Part of a small language model's weights.
Size: 21 layers, width 448, 7 heads of 64, vocabulary 16384, 59.5M parameters.
Training: 414M tokens, 13139 steps.
Each number is 128 + 24 x the weight over its row's rms, rounded and kept within 0 to 255. Layers, rows and columns count from 0. Numbers have three digits each. The size before them is the row's rms in percent of the matrix's.

# up: layer 18 MLP up, 1536x448, rms 0.226, rows 1032-1091, columns 0-111
# down: layer 18 MLP down (transposed), 1536x448, rms 0.119, rows 1032-1091, columns 0-111
up1032 099:161137124149137122142120138127127116132129088099105129106155118109119109116143090128131121169146162123152108165134118147147100083112147120144142069135151116123122109149102124128080164139079119134116125075145087098140126111099159114123136179138140137111158108127129128118135153099118088164124140142145144087120107129145143102124095082147
down1032 099:120162142135149119102113139094137087161119127150162195115163151100133105134126100111123132147135120125157158151159081112121088141136153141137125114144123121128142113128138100169113140135158128121107116154131132094134144112155120151192114169110173165083178121119141119124106099121127132136128129054158109136176125110122086121132120145069
up1033 104:133159147163147098111136130091104137124109143150154142101156105109128149094176141121163090106093078133130132122139091116166161119174092086119127109101110151117153091080152143145123165141142102104123113123079147114094139144106115118184105123067128102151117123179154136081147143125059118151105136140116138097129139109107129135075125143142
down1033 106:126112168100127164168127123121161158147141145124148075133132159156099122087130171105172115113153148113142112125133085089079146138144153109128125168101098145114122106130149154156128088137105132112098137130153138091092116059104122114128115141128113120107082142162143118141122098106087162064102079089111102110127135116143151087149149141081
up1034 108:142132141142145106119137181161114142103113132171123153103152061101116167157113148144117096163103155100143089146106131126136129103117088115120143113116122118146071151134142102094127150119154094130161140160149144103162159092111136142108141170147124113147126110143131166149125130116077117165117128140127124158146086132135127097153128157112
down1034 103:125124118131136090086137157131146145087109129138114131143143112110129157124094123170105135153084111124089086138134144118116140058093149108111114137122132142142086092159104148100137140116105129169143159122123168130142130126150137147128139143102137118091109116097130096163176109145124132102120145140141092154131105114108137114132194144066
up1035 112:144118153153099087151129087162169116131119154123142099141113123111140128195116189146162121095120097095113119143094111143099123149140115108118128091145078165123122133160134117094131113129145108151092129121117142133105114137154145108106124141164117134127117128147131117121100138081120126145132120140131115131104123153126082143113155109159
down1035 110:122083094111100111114089122135169100107083132128120094138119123123131114129113110150157136115193099120119127089067144169168087101169122133155161149173112119092121155166163145136098166093113157134119091090148124102115095097134115104175135112124123109150085135101161145149103088173138121124148093123158084134106121133118136096131096139150
up1036 105:112121116122130132158164150116123108144150157126131119118169116138141141109086141129123135148121138147118110120132095131164101132146162134105117103085087143117139112107160150148130085121171111128139156170152160121170134145128107096190120160160158086175082159151154155110126136091118076125147120107156136123133130110121143133117160142141
down1036 108:104138111118164112126102131142131125142129129112168131098122121126137112154136136123171120083148122089140101118109104138168118102137120102142154147122161138107119144127130098101110095107092131161109095111136121132144103083155102126108120176136141119142100111139073128120157134094120087116116138115059093130125120149148092170105114131089
up1037 098:143177140138104124128160178122142144120149111129127135121136129131117133129130122143097114131133143151154136099104105126151122148129097114134077144089108094136112191113111154126098156120094115155127146148101120072159108080151112104172114142156158116126159123112172096138128184128167080124088137141160161127194145170146114162115114135123
down1037 095:108152101112154127118101085139121154145125150105104125129102107120142136130113159136084092091137138134089116133129126144088136126163121093132111145086177146143150133131141106169098157146131125090150110154116129133149167137099137110099141113146153112172121160095165107163098149112097149133117098153136125142104119105164142162154134132013
up1038 109:092161115149082146145117133144140132115154121150111105109137164138130134089145148159121084124156148135136164136072079131142112159144110138115141119117142123139187181125117105078107153113138127116132116111141138124130091118175122102184104180155153143110155121127103132145116184142129153126138118119139120097101148135132083141122119108138
down1038 105:119112105085124114147137154173122150100092122138086153097110130115161178078140095118120141162098101077129145104089141133144135119111130149129187111088159149160118156119109106114088111127124086136121149149107118110113142116138124121163090105137161118095128137102127104155161119148070131130095189140120121163121108099155095127171114068147
up1039 099:128168139127110095120166120135131159105140142129111122107155113129138132137121112112143128100156132110169127115139158124133126121145136164125098150128134136111117145113108110159100146161126098145148130134121088116191092126112165101122124136081092134137104109133131147110122165105101107134125111152149160127150146120105126142123088139126
down1039 103:147085108147143156158132140108142129126083085149130111124096125133170116136122154154112158161112146122140141078143120094109112096109132128122122169136126137122162074107151113116139142100135114146093135094167123131098112142145105161143157131175171137146118125141118123122096179134154153117138121145136123136061122139130148150149106133062
up1040 098:103115111175110090127127087116105111123120149105121156160119104136164152133133119072132135122130114148141110179140148157140100143168100103148102093095108112119173131108122097110114127108157152120124118105149103121157178100150138145111095107108138123112152098115168120126141136094132126128136100157173115148092141158168096141127109168123
down1040 098:129158114114148082140088147123182132133092120129163145145163103133132148125128148070130141092128170131167129079097117121112178119086146156138160120117121152125107116109142115107175101154124146122100140131119118053125097106110115132130140130144127184146166136135152181133115096121105173092142109133128102115143132154104074108164160121120
up1041 102:150103072120134147069083153084104108121114169132072112121136141139140099157150112134138126107137081125088108157139130166133111153088134139138116087098122127130123127106182086136114121141114145097118099122122113103106146088121172147145140107131088120131117143160168107087127149107179126131093124119096112145147094129108080125098108153140
down1041 103:151135102098159134171112149115166081149135137131116123139109110121130191136160116140169111201078113119125118149141122096141136115162119157124098142135098151129156131149126131171097177121178123114139154142103074145116163135134134093128142107128150083133103113157162159137168091169085152124093124150069135179072094097120115161142158181143
up1042 091:117151117105145079101158132141147102122111134125165077127132141121109129147093115189143138139159172140187153106084187137104103105115138101107140101131144156081126121086117111156104090152185123116121124127085116126133138127097133126126124096098125104131116153120105116092107137104140111144146125109130121122104154111120179141167161128151
down1042 098:111133142146107185099139149133109111137079147154120153158175148144093130188138134125118135141142138152094161145119147101105110153154097110133169134133107172108098095157095118139129154097101120163142118125120132087110106139156064138087128114123179098101128170147080121123112111142130138106111135151096165059183124110146129110130124080110
up1043 103:108112137174132126137136104108133135172122137125133112128146128117098115115113130128165147125111076078146139114168204151155104159148134146110132132082076125157160110089117133136100149119114154127115115131111137120122129099105102145133144148134064167150137121165111120068132109166112126158146167162122119120158182122116118123140085117157
down1043 099:158127107167145133128125148102110149143102115192152121120095129101122116105138097142124118153149148100121124127155112126145107137104132148140129135139123124184146108113130053128094128151104089094097155138132137085150131113122177160168166144170111145155157149183118133164139106159163160095136150143102159104150131083130163120159099068158
up1044 101:171169108150139121115155089119133141114109105132139140128131138141127105101160123133160118120136080139127089101123130131113138116140133121139087155166165143123169142152085101075122123083160112148180091152076156146114107159145172073166131166213152131120124167112126093119141096114112134119112097125151159140153092114102134134141157136146
down1044 100:152122138095134137164098113117115129125143109164111133075123136115143138104121114152152171139127112130140101092128130121133135123117143144140134111132164155164156157119118144136129154143200133139102169141149151120136138114128177123097110091141102123130108112148146129078137176157156140096104113113149162120153138113136143157124120176085
up1045 092:102160095098120089074093121112132144120115110160107135176128159074095136119123143083052133115131132101164122094153122153119080142119117142136164077106082160109123130124108080122156084103160120115084139099137144140120149160104132164163125135112147142130069086152077150148111140128115131129148117119155142117112137106136086108150107149154
down1045 102:145119096157172103133141177102132145163163121129152098131113178144086131135100131135149124079129143164137124121119143128108130123108140109147124132125117088159131135136120127154120134129160149083152136133086108145165151143142128124099114173151146146086165127130127157150127124135105117112129097104086139138137155159120144149134127077094
up1046 098:122153130090143108126158168180119134125174079098126131098153156174113125131131148183166099105125133137151121137136129142161124128157136105143118127113139081098143154163136118108153109092156160150096119142146111159127115144148110145093142135115079128134173139121125141157118157154138114125107143137123119145162112125128150135158093110155
down1046 103:118107145106142160129082116122141099128132105131132129127087105093138114124142148142142178129097111167110158091151126120133095144089144133115116094133124120144147123117100105098106068164139156117118121138153107121129131147164116127137129096144182093102107114099112145092142123124110183127124171128077115141081109115121118128138160096108
up1047 088:114160105111102156124106151074154091081146131166114131116175182087152112123132094151166142147098134162120145140172132151140111138178129126171123143091100115116144123149119123127144173119123101139156145116141137133129071097066141085139135135111100103118177114115126153125091158106125146090111107101156125112144158127126125127114158091100
down1047 092:095113115128119120147143097099157120184099135159118121141111134116129130124147122112156127120115149143130148136113142112150121087105115124164150134101116139135099099138113119105138097127100138112150110136133123163137122131132138097126119120130133144133125163151158103086125162165145124123143095139142131134129121138119129116159119130239
up1048 093:108121110114082120110110146150137091110112110139121141094159133137119125148123112126141144148158121139177139154150113114136116073134170154109110153136113127161109099127101136089146169102122145130130135132105136144151129109058142145110131139104149113148145167125152120090142153125159175136154151127141145107089135121125154143126146135130
down1048 093:165106070146132084081076128079129149082098179164137122170124092120094121127170142174112111147136139132159115109121118126103138133152138117098122115077113125135100116171131130142132090123118144173146117126166112123139136143131115138150151170163124145176136120124151134090153134089130129126116125109157159145127113109137106108124113159013
up1049 103:168143123117141159096151136132150116126167094150111124110115131133077147125148102122095090129108098173128128090084135153147152134104122085145144114114158160140100112112150120171158128147129133133107123164143120106096110132184127110155110121141165114120133103121138099147101121133092175133092128162156101135155136111157171163144117122168
down1049 103:142150130162163098106117163126139119113103084121147095135100106149154124128133123127147152116125163118130176103104118144142118180143077162146100154096111156093164133133174120119069090109135151166106195148126148120141179123118097118154081087123125142098118099186172103075188092097144118122122133136136101131100138136123129157107124166114
up1050 106:112142135144155132056121117131084164172107164146113142086110106144109164099140154164065119114098103091105128129140119166120098097136101135158172184169106105147120171133104158149119151168135143159119088137174126139132172076150137143135146139114140110108140103156125155097142122126113132125155134158125153109143139124118132176122139115122
down1050 105:151138155120104093069132099149143147117104148126162101099141129117134129126147149130112140171117189145131157160107124182118119136169174136117150124136099132098149135108086113150108130155103111121144086147100079119129137135159114108128162113110111177110138122165103129135140131099107115136162164115104073107103112123102113182122112140116
up1051 102:114095151135141129124142114151152125125129156138160111130097108120127121110157109137125141104197143099129182171114164117166120058104133121128151064163114171137116127148141170156154075086129131128135112140093147140152108141101129123151099075104149125119156141133092130102111109151107135138150132134161154092106152136150194077145151133121
down1051 102:127143117130095131101123115126133169155102094154109117162159135123126129145102089134161119165131130155118201138135131137108137098136115112130141131137137145169162120095152144126098117116143111138137137113141124174120170145107158120135162125120147176106135159133087104157107171126086116156123138166163142102112148095145131143092121118092
up1052 099:107194123082124161092113116119107164148110182151082141134087122129121112171089140122098184121111121116157135115141090101162108069129133169093141122136105164111112151115112150149141168150108132135111119098093108166094106150134122115119093126115149139114095158155148124122105146133094141148143133068107133171110128122142099086096103107118
down1052 098:144131098111148146132163109211139136158129151117130105103129147124122131091116140129133123118125088097133122106096103163103131124115129148000133135128142139146151147082118143098180149124146135134140124114096164106109137127163150131122143164131153111091146129123160121116172117092127117137096109093111092181130113117106098164133110135040
up1053 104:161113116112139121095110155139109148102108156084111119130129133140135129148112119128150118114097100145100151135113116122186133109086145130127147129132139086121127137109126129131146103137129099104147033087130115148179130116167146107126139176132113086135137145085086138101125117161109121147144091102147145133121115097117137158126147082133
down1053 104:139121115156123165124129133130107114154109107141122163131158148110118137131109153123119160144111119145085132108133119122123127090120102094156122103066116110102124113113129142132101165087149114151098115121119140134146109160075119110183183174141114126142192078128132151088142141132135156094140180111147171151133117147160126123133143135095
up1054 100:182175123143104112115096144117148071138128155152134138149115128131111125117121123083131144102168159167113097140144114133138133129145102107145105105107104160159142118100140116097108166119126117141113137113112109103122150109113134148129146134109152123119146196149121137145083141173127127115133149117128114124128069117125156118136153104125
down1054 097:131103101110116113098153129152124116147134154110111105101135175139086176134130151102139142127161136127099143133103104147156144143116121139085160114119108144130117116069138083099096131084116121143113142118155089126130160069106127143137157139105129139120163120108171085124153148133113104159145136112139153114100147088083110131105169105038
up1055 102:145084096151115131133133125113099118092146102134130141125118158130150098118166099106161110118139123091064122119147092114148096134124154144124073164123158113137113124130137081139120200121090103145095157104134097110134100131105116127101138159136084098074127151170139131153105133111126108122153153160106104109142119123131123115076136133133
down1055 099:165162115151127110099113108140128127133153182111124071151093136108137132122114167145141142144099150162143133147102151113121196114134110128147089119142099100110138134148155167130134113151140137097119139157126136136165122128134103144128113142115110121125119110157137140091148163127144154146138131100096160079111148155160102125102166119135
up1056 104:141119104132142122120175139115159105117106150089104161136085187127145121138119173159143101121119129146127106123080121106134146089129150175120106154129111172122178101129155151140138147134164135124157117140111131135104171137111125134144133119123142151132107102087126108155143132110122079162094157104112124088134123122169083083118118137137
down1056 105:151124113152097126146131083098137170133131111104111114131137173126128167144156138127105104128170123124148142143099096151104151082158120144137125188097131110092129117130164143120127160157160129080155153103105121127120141152151161165108129132094087117119129113127108102151134072150116157111159108114136127123126118126127163132122120140148
up1057 108:136158162167129141138176178137105175128128168155145099147161134165153133091141157126179144134127178086151118103143156172135139171114092118109165101146091133150108128149150119125118114132154131152111114081085072137128153157137095101150134104172156099141107098098117123153132119141094156121097113151122153131075130129080145150163092151137
down1057 105:149165095123097135137136080115116116122135150152144127103162125142137115146117164097151117127097112131167118170112111176126140119112092129160170173115121135130126124098120154097110128084165162104142110132102096146130074114126151108113151144124140126130104063124137119136108171131152168120152136146119128144145127116129103097101185128102
up1058 104:094115121140111115087171131154113135118097121176159121106124118121161139133116159119135084100139160139149082128149113143079130161134105123129101170091119180178100117129153125091135167125136114093107104070102089142127102101113111098160163103098109102145141129133134115120098113134156134173140151149168138146096127129140146158107083121148
down1058 104:094126089119115148174138074110136145131122149090122103088113164149148091135152146109147148134103116106128152095141127162111090121072091101120073130111121117157132123129105092114116078124120140093133109157147106178108130149111121172149147102127177128148107161134090132146146113155104082103161165092120147129114100109113147093141091124097
up1059 093:136101130088150113129136121128177145097109137145139102112138160155139111133126095117158125082167146109080105177146153118084142110142123124129087118094144149127108076129116139148150170122141149126125118149138116075128143096143140121139111178165137103141093173130150126149108104140103147140150139125123117104147110143133108165148089143142
down1059 093:130134107126090156138096102160150114174089132167110147148142116103121137173137136089108142084136175173154114112131136142110129118127137088119140108156131105140088110137129122108095145116123121147166119165124157096139121180143142126123111078093134160090153104142149090128095168114148123133111119132138167142140095088126123112125139117046
up1060 103:124167093108141124117131122140121107130088104157079157141110117117188135095109153147127111121107119158134142107116138109142112107149140151164111110172121122094110114134161085126130105085106123176144123126131098054098120131138110119120155119128125134143104132123117119161081135117162174151098152126137138127144188098149129179130083123138
down1060 103:089153112132114133150121119175119102116106127118123129109101129128145115098130109141144127122181123081119137168150139094127129130175114136159136122124106151116144144098109142157130110071125127173143130099112133093126104084150122137131196102130157114134136125087130131137117123139133109097171134147115091146117127142113162152109101102117
up1061 103:138144128156131091121132137172141156123152098181114135124101135133145093102157110115090131120138141140152128147129139160112100120163139149127130137145107106139114146143145109115143162105140182112137150116154101134178123106190116148127129078171159111122123125175175129142169122133143132120137151148133108133142165147166068103148159077148
down1061 104:141163112147162113117162099113132117091135117159106137146103106148113107153151128128168125134114084114141169066167082115129118141139116184080120109143115139145119173129168093126099151160113135107086121130155100127156147156141095145109139136107149138098156081127130141115167165120137135144139132130131153094033126112186091136169120159169
up1062 097:141166125138130178091120115123102108120147129152153162118125154109132120148151123102120156118164106126092175098188092147124149133149131118161105135114114141139128131111137088088112141142149098112122077151087132119169158186132100093140140115133148140173178124118133157144116130093113187143161140155150123074095122129117074137115127154144
down1062 103:132136128153139137127119121131089137198135129139125160088167160139075149160153128147130159095116168137089085124131148119147129119133124146176130095118105171106103116137108168142127144104126112125135105115129112176079135119118134155108176153120106128119145164125125189138095141165103133151120118135150142101128113139141117137107074129152
up1063 103:111100117136112131137150111110131066108141109126096117089096095191112086115155125132142118146123121138129133143124107119164119076119131125089149147121146109147121185105167192144109139156133120113135155108109140104125124099104077091143118137114096130100165109152126111137146127144117140127113130135181125159145130156145126109147121146155
down1063 098:138117168112134112170130152117155129120158125125139117143093129096173110129151125148112139127085068104129109146133104125099112074106123141133136108140094131112111122128098153076118163118057131130148161131143140111152106128124155156086141118151145153124135061110092145118094122139159138110151141134116120077166119089122111116130141121134
up1064 103:155184077140106170139130116123175146125131145150133129115133102118172146100116124131148072140122157105107171133143129100119088135113122145141146114166143154129127090119128091131154120136142117145136124152159117145136125150141131126163105122137145140087111157107151115173113056117129169136159102151153108144138102107107148140152091124150
down1064 104:123087158120151111112076126135145127107164124143148132143149090126125152105086153149133102121148116129129147140130126132083163062110103089142109130116141139128139123149136148129105105119135123112091097121126113122061156170102148105135118115120105127123112124105103124139160112136134129124167134120127148141116114132090138105133133140146
up1065 107:107090152155107155133086127133102132122096105146130113117156133100166128098171118139108131052136086135141135121107117154120162148103132112148101142117160140117092134102118104148111161090100144115132057137120101163091125148153124108107122162128109141111132112140171108129167088144143104133116174136137111122077115128120146182134128117145
down1065 102:158117093150153103135117144117174087126172141180126117084108115140151108165118117120135126095138094190133162107140079142123117150124131152173127142134138092141149138127119156121106153122104129120159123155073139134128158129150120114136147180140134094144118135130146093134101140145140116113147138131121117064177153173143116132110093115086
up1066 092:156162097146136086164162141143126109110073183092124122153130119101162126116104151110105101143113120117097125181116147138141076131139094157138163136122108136154138104130133111106108103095154128116131131128101082126173165125113122138113124127121091124098089139137162143094088094104126094111123175125127120109142144176150099126101138128138
down1066 092:155111141134081116148119118136163167162126132169118102138103116108114118126124113134126119143100129167077158122135119136127127165129146135095157177182149130147133129127148096175138128107144154182153151131123088124162129120153106111146132139122145129079125150081132146134103103115105104110154120068168177097124135139113178080091134125124
up1067 098:112117174118124096129131150155112150115170151105126120111126160100129127163109128162106094107124113139146143166179122142118132126082131129119129148126107096127119107124099116131111085117096077147123165099154121130147127119149122112123129180143134110076133154122096146135100138161137124156144116127096163136182107152111112118151126126130
down1067 098:113092147144110111133157124083167090168137131123126139143133154100116114156095112165108135087148135140163107138104133107073134189127152099181144114077138111163111162136107121117159130122109087152141105073136117071124134129123142117164118156127123123143129094133119138129155138159123138093113124129102136138107137126123100129104176130022
up1068 106:119106172080133112082108144115102146145124101126117120138115137077134158103137101139139121142129122149109134125143173104147134127126108089110149100121120117109110147129134151122118097140153160177123123163149113142182134123159101123137107111118125122104119135154130120165100121140109127141132109132109119104085149152105087132160116139150
down1068 103:163105124125133095137134131148134146105152110132139098151142126141102104123116130123131098151134115114129126123094179132118122126122151131123144060129112125121132130097126108104149097127110102103098132115132068134112097130071115105148145165083148151120126126109113189122141115138128142134124153127132096141134110098110134121118154129054
up1069 100:187121094119101118131159137074127108118110145137087095140125082119127122144117149141124135149176150143136143099135112139129136123116141120130182092211147145089139133170120118111097156123125109156125152114133123134117066149120110141141112125162099162114143090118096147104140083138110091110139109160144144148126128113125125148120116080119
down1069 097:107125122096100135134149106126071133095130084101134132080114111146142126129130105131126130120110142131134123094136140138122104162158143097092116098130114140157114101146127138174165148117115140124125126138117134123156122164174140115120114177120133089134140115141158135154114172126171133154142096154167113116146140089138119142125150084064
up1070 097:116108112144098129122117119149186117182125087160143128148170101114115058134127127156151123155083066154113171107137143130165128122125119096130193130111146156154165135119114105122130144132098129139161109175143112140127141121151131155129124067176107159146124159136151146129132107153115069113111156102148108127118125148115144137127119114137
down1070 096:138128175100150108114140134095124119103139130148109119119141133113124136120127132116095124057189126107152084114140120132123114112165107165095063093108127137104147164169137159144158109104149150122142155103149151163180136182112120132133109138099088144125127117124143062135104109103116116107084083122127135114104126111149113125134113104180
up1071 098:107151134129164104162166129110104163132112124119131082078149180125118104122116148168145132117118133110110143151104170156107116102107109125109067117109142164107080142139156121119100143109115123132111103119123123104125107140142104114075142173150171101161103145104170130127153096094113134109179081119157175160113190114103090096142110131131
down1071 103:118150129121138112100138107114115120110127158108149121114147108142135178157124134103150140183138148164137150145144130114119134145140143109117112078118071162136150138125116179092113125121139120099149147129168109107126090133126143117119124156137076111100169110098172108123143124149107151140154112102110118144148128120077166155176152131058
up1072 096:105082175149143116142099109117107105108147151144161120120086093113118117121167123136151107109100164074109154094082107139129159164106146132107084138148118156124159133133147093150111134157131172171151109105116082129124122134105135125108184144127149148126159085105154126086146105174138152129146108105098115124064173106138154107138168136128
down1072 101:108112151101111113139154164137107086111134101130097162130113153113126122122119124129139127143127108127151134085154129118138136171129125115170117115157101138146150145144123121143139111119135121136148133119162141097139072148181168113148157118130108130137139101183152103109145112121164121126139147112083134121153152154098100110159117149000
up1073 088:140166119126160116111148113127121127127117109136124126164167129138130076127109118105118102149117198139138113185126137135115114104125142152140130113105110127130128159162124073124125138138144130119120115129122152125137123125107138099101122126111144159136076149126137119115117144138144133123151115136090151151131150173140104152143103123136
down1073 088:122147143168123123166117143127122106180107127073132120103125128164156148113160120095151122144140151114132099090111130134177129169113126092125126137150131124172121138165115173108117148116111121090105142104181107103161149142168131150100128068113135086157132157129127122115152108153092087134103131119121128112146140129143164111137102137136
up1074 102:109140120105136112155125114138174122120113145116125121132113110164138149138091106133096114135078107132133172135140102119126153130140155109117110101133123149125158129168147128136183144097138132138119112139082109126132117141069112131123127132138168135116136131130139101139125114106128168104140142121162158127119173131129157125129139144131
down1074 101:136125117125100162112128116161092104149155125126100141135115103114133140110159149124121107186144127095149179125142165123132101128106128125137105111079139149088204127147119158096127137118142152077148152149143172092154117131117136158140119098141124081120108158143161071153139124145197107065116156095117118145139115084089138117146151149114
up1075 093:124116125174150119106152091094136136097106125094110125174159117066143137137093200116114126065131073144132153136102138109121115156146098127089101107133137142158170148110122162156108093089136119105149083150131154078135136087144106121156152109081144165126100058096134147141124117136104132118101164132176144159141153078130134147148130171157
down1075 100:119100104100150119110096163122150133135164153144146096125134140134118146144069120127160114154151095099106103096084138120128135119123137124112104141139125111134104107115117169135104123115137140138121175133183119165133149123100104111136134125118171163119109167133149101107112118135135098136098112083099117083151145132123112141147119113157
up1076 100:115181101188126144116159149154135142106126154182147109105140123098125170107110112124157139109109104100110116088123111107179166173125114141120138166124115125144126156157110149117133137137104135121114065109096119138146139184126103178122164113123121150129108100099158158105128107155123139122145099133140099128131113112122126153134105155139
down1076 101:106165130116118125169141130134128145131111149172094116122137116161178109111111146150162126145100118072099119087150148133136090136109125116119109141149125121104138123112120130143147150134109092136095124161102142087139105154110138122121151131097150094130145125140145130118132103165160121123097086112170121148134140140157172106187114076140
up1077 114:111129155132096163079136153128135070132139145119146125120114091110160147112146154115139114124135075105152182106145135107113170138104136144093117132143105160146158128095125159140069130159135130137113121137118129131137093097148113126094160171123162112146134187147131092112109105143116150126102152139167120133102105135139140178150097142156
down1077 110:115133136094134102072111113101153138152119151145131114116125141124163140164124137119179172146148101098138135142137087138145154184110126112154111178142141133146108176096113107143194135126159158080109127121115115130100140135173154138127121128144152129148130135103164080149111090106116128138107157084148142140146149127137117127109134112193
up1078 110:119134173184099131198144079098137120094098095133123109093100168120127146154111187093122151139104108118145183121077098079093135138128144110157146134128121144133106156094138118145110181159101118118144105134166134120117138125156156078152159101154154148105160081121110127134130140147129130130121111127100144149105145118119155113162132104154
down1078 102:128113118118127169134101120107090151170102106100137129133139159119157124117118081113141153157145127100119120126124171114137147154086130130100151087145100174127137101145125134156126087146099174133168117126114117102115165147086132101114167125102100118109150102137101147103184152115159163091049147138109177154092106098102145116133124149117
up1079 096:104083080098151134148115073129143148157091105120113135086121146127175156120091114169138134110119142121103137135136152127143180153098167130122112109121125147124133128102131109114134102090081136157129164104130111107126123131089145131104154146122164118105110136170112127149097140123137138104133167121137153092151102134122162172142129138117
down1079 093:122153116191060098139120102087180152153098117125101155147129116142115114133115154152094149117153131157081139131119142133120142118151162101137101130102140136096147129118102117135122149131137122071157124133121135121153107128144127117095124095173142141159141105137097135112133129164168118098132150115150138117138118133123104101139122121079
up1080 099:102170098110071130148087126159162142152131124110167109146122137107112140137095112090111092062179129124168122130127116099121097146131115134149138126113139095086168111065132124131143117125130128132121124156128118196129111139162124142122112172117131135181081121108145104143112108152135156107070125183138102133133084135121130114153140107156
down1080 103:098130125154141113141115138133112176163135176123136131142135088169155117121091175108140111117139142142083099185118115146156131155132083123105104099119109121116121157138128156133154080082122135115112112122102132162141123101124111119122138145102120134115087168148139119140133155151124141157074145140148152100166137126168109109094129138136
up1081 094:145162107126135133156093121141141152096159149139128078141114194149138146187166120118100147146140120104076126138143155149138168168107098092109115125137103128151119077139115152150138175112110106149151129134132107158173088146128087093085132139109121123119120136095136105109102114169101072139129150150049149128129186184101113135178128136164
down1081 093:140148126131123128125132177112128108160095140116137105106077148142146132163140143151113171107090127143107122157112084150110144116184154117109153124125152148153122136150096121195125128098133135063161147109142123145135125141118116135132134133098126138117172152077125143123158124115128109079079121104095137150116153122131140143137099161155
up1082 097:122119155104116147137145129133141139184099120114085173124134128134124090126091091154145162156110101107165116090111093131116127129157147105125114091109157157145148101176163154113146059099155114102121146153103137136112140156118133165104145135125125095109066169139042138086105124089105154106105140107091133164129072077144180125104093131108
down1082 096:122106129158108123104122140137113105159072181158128140114136139116111148131114138127156164140129074129170124090120133125111115101147162148177138126078114150176120161124142141169172113104109095087119126137074118136155128129133127137098129118156105111113125117135146144106098180129135142107090153053142154139146140162113086142154086135064
up1083 101:144131102145094119154114127146126127111145146077042111080125121157107123161146154154148123109171127133099134129111137145173147094150109102117140075131128112141156123162144153084131144099133135141125148095138143118116152143134141105115069145087141116201135154121157102135127132140148107141120155135163159145117121091107126176108126139129
down1083 104:116139161149133106145142085144145125126195160150122155118124122137113144125124131105111197152170147152102132115125159153171132136109146141137121146089143123119124125112137155134151140155101108139171122110088145136109140145152141137087125156153133118124140126089158134155145125113130131116135118126116084116129127120143163121124113134101
up1084 103:143142123197110132136127107105117143131151144139150108166147154139120150143119120108145166153112126117110115129138134124104133133135141121112122145194163092155069154146118076135091140116143091131102097143165124115108109113110142177122133169131166132120144149180146120128125186134104113134174132123111120138109156129137118098147120111140
down1084 102:122156095109113131146153106109162157127147149160145170129151149125133134110119130107136130120105127153131147136143158182125139135158133146149112091120095122170139091129092141166140080114117143087152136097159175165154126111167123109163155139147154104113109148142126101124163134128132108120150056124110117094130172131145119127105111113155
up1085 108:105097137131169188118098137099106184162090162139113096118109087098089119098129121153110158098137155137109151124155152141154128104145135098135105102111159104162104123121109098128161134098153127065134135174138122148138171135133160061147128109124135112181148132123125166113103111147127154091158135156161111134123142120204113181144133136160
down1085 103:129144139089172159150110132074137141133168149164149123142122104150174122095065110114145108130156138159105146156151083131130177113109154118148158166108120162144156121153183094155146091118166177146095137139144119158140098116173145116134096126121168147150159085097180129159101153103148148089131125092125135122128138115189130140088106136118
up1086 104:167109138168134125131125171163140134179124153156138129142152145137132068079087122153121133133133152143146114076155108161092106138118113153111119157099112113076073134085137138126086117113167129133105113117150138102169111089174117095150111121108198065120144136135108141171168143145177103164119125137108125147132122116122102131120152148128
down1086 106:134192139151166108098108145146156161124112131127112130159100160125120108128153133148084108181133155111102131086093108165139140111139083098145143092152106131127152118113154173144097120123127130176155111121132159150096099076133126108094089129111096082151129105116094115129127095110151081104125122132074134131120117136138081140123140129034
up1087 104:117112115074148108159150112093145115183095102156140147146115143149110149126193097157122188150089144139100130109150107129118083082130142131121119100144127114135137156125152133157157146130123131097160155125163151140163128103113099121105107140119134144142141130134162150128136070103124143109089116142128150128168102119139172122132111154138
down1087 100:087115148121157101165119135079115145116150125121136150165109133156108125086115157177127193125138147136113124152130129162113107118119106102116114173143106170134156098122133134118102135127169136132084143066122062130119176121168111172120193149143115164107125141144082094121084114127120159132117123129132109076119108094109125085104139118169
up1088 094:140128115109116160090094090159148138175142124191135125093125097138148096145131106099101130114127129115171131150142142146117126124123143105092126171179129173126105130096122098154157110116085154164154142101168105109065109138117148117129135139143158094139107127146143122124115135142161163130114158145062122139135122138151109130119105093150
down1088 091:148148130122179145127105150114130124120126112110109105129130122156150152126144114106110172149120121140140153045123102125163091151097159081000148091122140121101158136128142151132157177119136171114149072134158144141115114102111128131130070122155120109153179130100105151144111101112119125170102116146121104144135111121116118093146096144134
up1089 107:132108145120122109112125150117132119138123143135090112164100154138124105099137148159139155123093095131125120133133120151124113137096104124106124104135148135163110103110112128161089146128121030103092117153168178166111103143133121123082088143116112094166170116145153111117134131101137134114086128106145096141104096131124156115134075136133
down1089 104:155156184126167114085113138092126133148101107123142118097118148143094173141126143154144079085112098161123138116092117111132125115124121131116139158129117150124177118150107156094155103107107129090166168133092112153142097163083129126121171167134088087136123174141144125153083124123131167105131133126116093127152108146121112108135158115145
up1090 108:109165132163150102124122141113143087125150111112116099121111155134128135157134135148145159090149092113134159176085172121108136133079148136135169150128088108112159165122157106142140127151143117115166138154156109084177099155138134125192133112082132083099149127076168130159121136131106144155131134106148134112127125127115102156121121120115
down1090 111:084169130152117110140091138116141126138134141179138120192082155143081147115145113135117100088132189150140121164106193162109142115174116148136141086171133076162123144161088082127132080154125130111157110120147116145125155144145146069096065093129119117112114112112141134168134128148065137131146082091138188124120129095188133128139108161109
up1091 103:140131139155129128079152147101138114094109104163149129118152121102150124147180132134116148127103136131098105146128151149114163132112109080116110147153140126099147129164128173117142149117182137125169091146179119139110158125104102132141063114116143118105120140144118129147180153130098159128089132165140103151176131103134133131106133128164
down1091 096:173145125123132119107144098098136137127144129143137117107121135143127165127076130166111142123147074127151122122123096092121128143130113111098132130119137117154138124139156166136117135128170156126132146135134100110149133144123134115112120099155039126152089086110160135152118123156124144140106136108113130175119086180121121123087139116168